config = dict(
    hidden_size=256,
    init_std_up=0.0448,
    learning_rate=0.00964,
    lr_mult_o=1.5,
    doc_mask=True,
    train_tokens=410400000,
)
Each number is 500 + 50 x the weight over its row's rms, rounded and kept within 0 to 999. Layers, rows and columns count from 0. Numbers have three digits each. The size before them is the row's rms in percent of the matrix's.

# layer 8 MLP gate, 512x256, rms 0.137, rows 267-283, columns 0-127
105:498433451521515482486593576475616457501553521515472525547523465440417573510524440562499487496555550517496539499452508508434494489539443550427554522647465389600502498550498517570553531519564432454586490439516539484517438534493497503467469422436543509453467419540453553397567565512514494532502411506506519526518563425407575549476514514431494383510496504450493416523490477603509560513393
102:535508476494522534533498532507579502648486539484510590488629513542498516544471341456493418539505487511378483528480527442429452485537463430539530512451537500470508473523436480461521473459477456578498465493413483380492396516514415515491595497495478583570481505502460568471427454533446553461439449448517545513559480525442536597455441416459556558500530540574496492540478521503484478453505
098:546513525456449560522505448440449464454567531532396510503421424553506516454493540541513560465459576514523536503453531368522565506540467450454496497547563468555461485471448501480398476477529481504428462487536441461447503618574522368479458428516532507590433482466477568526451398442529552487567568471467480542580552469542502439495498467480507611525520519572543435519459457421595485485591
102:561513451413566562451466457521522383522509483448483586445452456465432528473436442426515499478376470437550494391514527448527563523442522424575489511498527515454483537539496523462516485459481661454489541429520431520429424540545461463597546528524449512550508596550542490551562558597537412557488474459458417445557441533569465562457566477577501474475518541515424532543661394499467512525570
099:627419493475436564520559429466511463481515516524470442536482539423510537539460528519526500466528477467568505484548457423536448509574480410483577514505542534428552517601474496521489525386461435546451566581400457483507606565464542444430441521559554475473476501571508451479519565511433603491558562449483486543493440410431443480528524493510436494514476547522572537510504478540512644579495
101:547558555393491547474465582453500527417407508511509474554481498469498517579529484440526442407555521507473545480509581507518449549573413514538523553479431461513474512483439515560508454460425545537441495492538560491475523509500501519542464499399469332464499490534507426495495427521472454395485542540507453525450475470491500543459531469413501463589493460548454450604491546506546522483507
102:457530619506577525577467499554535516481584525546450464447455473586444537443522513538558544457575533501495497540433449503521555490559404557490467488589514507466432488583463513493462629475539446524589469538439549504518376499447517464503497497545465478539437436432445448503485494408456390575500553478502592457421441457488527488500467529364450427510499438443490577525609504542469549477547
101:481528476514604517502535465467521475497489529494411475470519520473451445484430496489542533532501464537484453474514536484483432547482570508476477511499621462396498584490550521561545527508583503494542467484508519525425544507560451409504644495480504513486443569420517510536441429520438558522494491476549468453520550536448431551432412554499579530525501503463489554439497602488453508497475
102:340521552436574506491567426539446587518458569621476484429509541532506521461525501485489533482441554463496464414482479493481509543551590474515553596432569509418426505488514552508419425506581556541544525574410510506529485498505523436459611463537487524553459440546541590493538564518462466416499460566513429535606492491632464461491561541506414463576516492506541516449499558408493466454499
097:476532408482524486457585439469419561498393500493448452540537504397493502537516598482399601435477524402606526448436525502538448529536511423438467588484451477483552502431546498498515576523600564473410577500444529549526555554466450416472515597498536478482569496520508547479568546466501448409491498534558536492546590441493452482481485518494540396446457504536430497466485547452482490524584
102:553587599478559499469518485454588468462488547537512560436515503493519470541448565477580556635528456538510530482421521433466389477579549547487391434549469492500492378528490434563552475473460504489445436513472489475518528538563536515542438523566490474526535592538536401463520495520492568482574504493551444569397424476547490477475528530482472548604519470568498532534568478560582458477547
099:466539477553501537531560458503551430423500453583489470466487549443527416509492446464528563543488453493499476463538494522525486487514586484560517511446537485570508419504447528466544598405482494414500554490513554483499399531437517591507583487518528576456543513534524439574432518534488560399516472409519531540522529437501491456579465499498477523428509506525462468536564470455394561531403
093:556591552528447470449473533449510484487528557478375512480530589417531441500506448487556590457482521429497477427474506521439562620562497538476452477535518529464483424512647564617460518581500445561550483476451457523602485505485447468522453445453337567483479476447533506489459446550478498505490519549532542465533407494457548428508541494477543471537524444428532498481612533524499485452476
101:487503512487489500402514550599568565501547558547492499444511508508387482496476537530444493523519514476560514477501501451505494581486533417472547400570557505566510490569490523442421484430380500493469516488482479421532428414588435486511449587463493524499451517608590436480467523488541458442518529469459462503495476582481453560474517467508520424404491534489496482584526356502490481519452
105:577449505426506528424481478521502387473467530569594465549484549495439505590460521497460494493489484442562569490495534472494460513488457524526477458555506587423459452476522516471548632498536518482541599504470543560514567518586542488458514576537488414513587539433503580398510430524445595483494381470431504479483548436476516483488520461412447560530491563478539520567494432505510426494553
102:431487520535576521596410399529484498512534524530565455419544621504474544489409553533456508512566426507534443399578557459497475505608427417456545385484582412528462526487566490500498437480470365499443504388474526449585428531466507468531483476559521508556413481439504397476473536447538452493517479506554526435569509521530503415447530509470525496526501460541607594470521446376554535505443
106:492541467517475487584522418500545475536552447433511495483499464530474524493370482587487593498532473434474371464523441563445559565494528474458525607509479511488426468534485487489569583567556516450466505469520621546566480532436515414460474622596488427529550442539555548551571414557457539489505494521436466439548503494392480417426443500543487528438552485557527465495489529503556504515569
# layer 8 MLP up, 512x256, rms 0.147, rows 267-283, columns 0-127
101:472529548431532457500440445633500546575517489541495502495472486566477384402440493576510511431467518506517504537387472529518419530452479503510581529509457515466474575529468522466512529468520505415572522507459417482514505559565531510404543436514426461553588488463493519519487521526570472535378536473494519486451470505487488522545419512442448520489474508492519530457403571532571484510607
095:470520473461438595407416593570562584518537536554488440516527521440547547479497504476486517571471526520446438417403489440601491444489480461531506525466561537532471504542515427512438552586520519517474505413534471553557515524582447569606505512459527472501553592526537536479398592459542570557584474492479430451506473435522639522463436519511541431506528458524545513548502515523445532486557
101:473456471477502501451521544506460505447524519523475429543461616573552478447542620485639406465533500597530430522438581538507516415477481520529561397501462466478552504459533478530468557542502468506530483539436552436510474535437560416581549526606503544464475478515512534489486577510431472467472508483404550533430511532502459524567470455444496525526527495532529508476417549534419550481540
100:424490637577496481506421391535453537517611488500469577483547505563468502521407510492497474459511491477448487544511456492576487438444465474470525509523510402467459520550494420433492580427440540540455536534441460584491507512432422571451544485508601493556509545482526504609481520569553494575494455499493558553523502511498562494536447479511514495506571541516442567551420554519497476460510
096:514498560478529486499458526494493425463429563451509593483418490454451616473460492527452502606492514396485437572488534462485538477553437564539449541529599502451490473504544452491505438476497553435405466393481550545534515561565538496427496519452445398492509353522495511505499442501455456493527561424399582503438555432503517537483509586537445514407437491422514545527455479552583415439535
097:453481528468558438544404606500573504436567520590608429604552501527457537485501514544480527527574512561563493481565472495489461480412537466480551478569461493445542508461448498446545493531492476422514505556554539492501484491455553475466569467479600565550410567521455487470557543507479470467548520544455579552509472505499349514470484549528511562549505513502562481463545571535536400575506
096:486436446527451473568487580535530423469370508476462488567567477488499455510459462568624532487488517502467443487519527535565522435538528504514473414461420523423501476517533535510384516488553484475499499527570530552490452469565539433555549571454495506484440499584506421532525470508531539517509530498577550491477514482512468589461563428429551496430453543406480493604413434559541554494485
105:571444427536434433494541478539470556554571539393469465609466503527532441457480427444500410519525490559538556413495497549546505535549510555513450534546526459449456452584573465513510412376546525495523569495494523509560515536498498621617541505612442494525534528442429567559573457529556522460433445481495531466500482419466524475558529519458415543446490573482505510541515487511494479450458
104:416466485388497449485620499553527535470525494537487524542541508453581519461458564514588506477539518516535574510448619492587503497550525485488542514552498502366543465461557494487504483483487412444385436489533428470480503544421565545552548386493494502397459535539495486582485501438461516485514449513537556476484528523493484467454479612514522533589509584504562479462566485513555538498407
101:504401487493424499455521501495445501384607511517608479520522428556463552465501455558529565460444461473541521557441406544554541399527447422472571472462536542490449552470528507434450494440519586355515429466500476430467433498538485466475496557499609443506452510532412507503477540468483424491502562525441438478383554400427460467459447473516522540605505564448403551447493469498453517484576
098:447498604494522611492488451591568492440555547553443486413498632583458482515504505475348543461499543556495413559558546576504505486533535531535522527493525500550541537467374517478480587558485524486512505438500450495518508514512551627424501524419498517535472511410510488584614475497447526415466538453523401539509554546501499468440491443486449430461433586502559452541514580553508441462575
110:509464577453576531449457522534444478530508451522464573442479435427437469417500503482505551562509484519512537544533500525594547432477498517496503574408404473496577573401414569491552657355556450494564600480580528506537484485562487540363402501514557506504542419540540425480537422530442486499475550483478468414531581560452486458432516451434471458504600499480392502575467478536517562548483
098:585528550521543496449490462501490560560431448457475407479510569455449471582564430568470565470533455447472584422497414504493456534454460513537532495616498474507486504505533540424489524480529461538580532453439508563495454592547523530441459492502454507509461458506490493497569484473422483479465478509460516526463412494547464454562552533420487513484486428509536410530546467464485499492412
101:564481517508468586480544476464479555526545435390477531570467538437475437564505591367409534475483535614525468487491545525577388485541434444450521446449436443517512485531445513495583501507439568437430474556464554443534438550491485581459507506449453510439474482565497417568509473516529579590580481497608573530470434506483484552492493397500446523598528553509552528479476515466479478532560
094:538465458457528494489524561517469529533529455567521530536449591549453524497491446384523472440427417544479500446433492425454499444548456531457584412490570509507579457583522544400447482525494551477435466617484433472495485433501544523503409588541502506487581486544540567471608544486449427436529468494488456541459549372513563569445522451496432570520497556538549463586509481498440478520494
107:434456484495519549525563514574579478473496532507485531555496569425424448530519437539501438440452436394388481559498563529539491504510506505490555491474498509433541429469547541524511597447535463578518468450481542468526493470568573529583430586507571451491548445513433507424512545548451503479537487454526496566598457534428434552510496551420539512483501565592414406557450591538550535430526
094:511528633479600502503533500533502514459471544457565503472558481451568487409511579581553579483555470496491512487465445470463513544532504454502531420511432480546551487456554545464454471482511475411465589467541536454454516561433463485504466457594526506404471501404490497483399494417483508494567414527491464592485464493493527525621471490563520513428448515548472469443471520545513452485538
# layer 8 MLP down (transposed), 512x256, rms 0.147, rows 267-283, columns 0-127
104:502466472409444519444412477530472446526509558423550552522499518545506476502508429578476465478578549535465553560531511519495399417527520586531617472521413430476565493493521584524511524549545489434483572431419539508569532484559476447518549442475487483514467510432507485410475482509514428477584476505530569498447440439464571525566631473467530598524483455548496480491482589442534461565468
100:396540551410402523498412479485537558490475554495478441482531521490477510468631534469471447511495536514526519570571466480469494458476478341564555538427499507506548475547592461425467461450448539412489455436491589503523556509522561469458507536484422563575494453482416536544559454508575476527494468579508524545519584541541485503467548604442483482621476402435494374510511504411438443524447
101:591574475420461533568499476496486509567576412531415508575460443540494506505524501463493578510486545548460564502547536480490396503511469467431478491534508450499505482471485428441446456464544557557462606441489404364421522495545417424448522418487555485522419470357462521575447477401595546436438436491550489521602537485557489542550495463511597541509494471526454433453570550418562435558532
103:497567448492469501482467517426535470530480434573516416492457457511429483568509484426561532472522474537516570437492492535458581470435473510493430537591579457593410502519522538465457542615511538441495480515530489534525555474549498562550419432586505566464460558460507534493447467479501521481471432497504548408502498587526500473466547543569527552492391537459594595406463423522527483519432
093:621463503519566490447464519424497518450450505545430537489506523456426454555499476480444463557540535593502367448511469545455500444480553424509468499592473477518549551498528530559392483431571401555526556475499542365463509503433507427493502436568540532520419517535615579523456462506413518401584495500455548527587397438455434492500518476534485491540473550479498503508540516552467632600392
102:489521457482497477613455447600463403541532499495447505422508463504443483401524430545478545479526499457513561498473434628592559522534439513450523451466592598513553568494621509525446476413553563502492526526483489513482512494492449499448543470540444519538506492581550516470470458552522521507405511522487516461499467509509574496502483476435441536443524462464473533537480562506503518557453
100:450471437482423541597517571460458545596591518515544456520381572500413558515526506474466521473545537502485468500560515424456410446503507483483525513523544524546566536572571549441540539549453474556473609509487433508494519526517507510505544413545489540491502473482502494475503550607628463517454488403516423536538576436482527436502510482465394489488425499568515475545457466470515523503411
105:402520446521453466436509477556455491519480501465421539384445371427496406551447497445476469545424469521478514536519502514552405557587587502614481467520541514448574528511463590517470475497576512598485558522461552555422415523471537552546552474389446451484550478462500515539541582591527519564462507458562599486526519604414558451513505453544494387561445481571505509473460483498519528631440
101:532531441441421484406577513435514555510492451488453501490484555569530499568481501494525545528492523509510455533537495514448479555423565522512563475475505476536445416478519589519571509468555602412500439550448490443531518483443432477487534474447466492533544559563541492595564480494501431496419568621512566558453481467479518550489544466539441557428479373593555565425512634500553479550568
100:448413464487556457504521465453505460502560436557481435542502450522480550589427442445523556572511469545501606498446556521525405455524571513524535492549479541457584452579441517518564498604500608563503488471504437515501431484499503484415517510504486396534481438590581466490497473480560611478505456528559425518538420465527572542516565484440445550538527433499565507434493429490415553466542
099:565557488523430495532583466448565518474519494550528512500535583467501580455563460437510473479549439559448563426552542412470430529539567397444436430395486522558501395527522481569467476519483589446477467594439491583506521546451519458508537432436413387472492522511434443434461415427516586443554423533572544509611550510507536475482577478481464558596507580419527451549500443538435484492499
110:624436544492492491487492453559488504457454513470425540498492440464567471457563477586512436536545633450484513532580463500444513436431497532513526529536488480409453477434412557560523537521522515470464481450593486464503476491502474466461575460436577509418543398572443496534411565519455490624515500502525496423479569482515566441576596432580523426476466551576527462506422513510477417414493
099:462526505497559500478425535457444442462470524534506583397485580405497445447498551461466526540442510557500540499524568423582378547502466458515513609466431446452513529547459508518574587481535535496508526518491466457544504477432510390557513452511491569492486525425480459472552492482606437553467500455562508521548507548567453483439585496551575475475466498512441482430442540614505486471484
101:469519491422564517534533496482428463553523642523555515463582524564589589520486558393522477476510476492390521553554482578487443518579592531528462566467388488530521432497447464478501418479534514431609552472428485573536491489531441553502426584504468566510462545551527478527541483563486479497456432502534405434555487470505503457528553467608631531471456528448472506499556584438556530445481
094:485538506540575484598534469583590490517462457488406410484514453464501545523547564498521549551504499454488523439559597540575579450534428491552405415501519519561501410492488516416601513584455497508535539471555508500482505534562500414507525493576586565436502391502453499523534389538461543514476553543522483542531474463575590536571449502548567453440501518518458430515546475534524530526443
106:423514462491549383449481507532518513476545586564461524509510525459573514512567546567556540464447382540558417472556467420409556570499515438607564463500527496474526507514457467492519454585431517491463462455478485500470451503503578463443469565517528558537572468449485369499471536418624565512568531442464552447541453525447451542560500482555477388414444502437555492585607503528501494422524
098:575451388480489437532530485555531441554480448539509427552506500546444552618482500507505525493483582508581514593482530447527504414452420608538558553532497569526445516475471371477474395462544460499477549471582425453464555452529482476447576538471503486531456498534388488455496503425558562493505555503582506407546552560570493486611579503422476464494533481410508517500522497549470472448462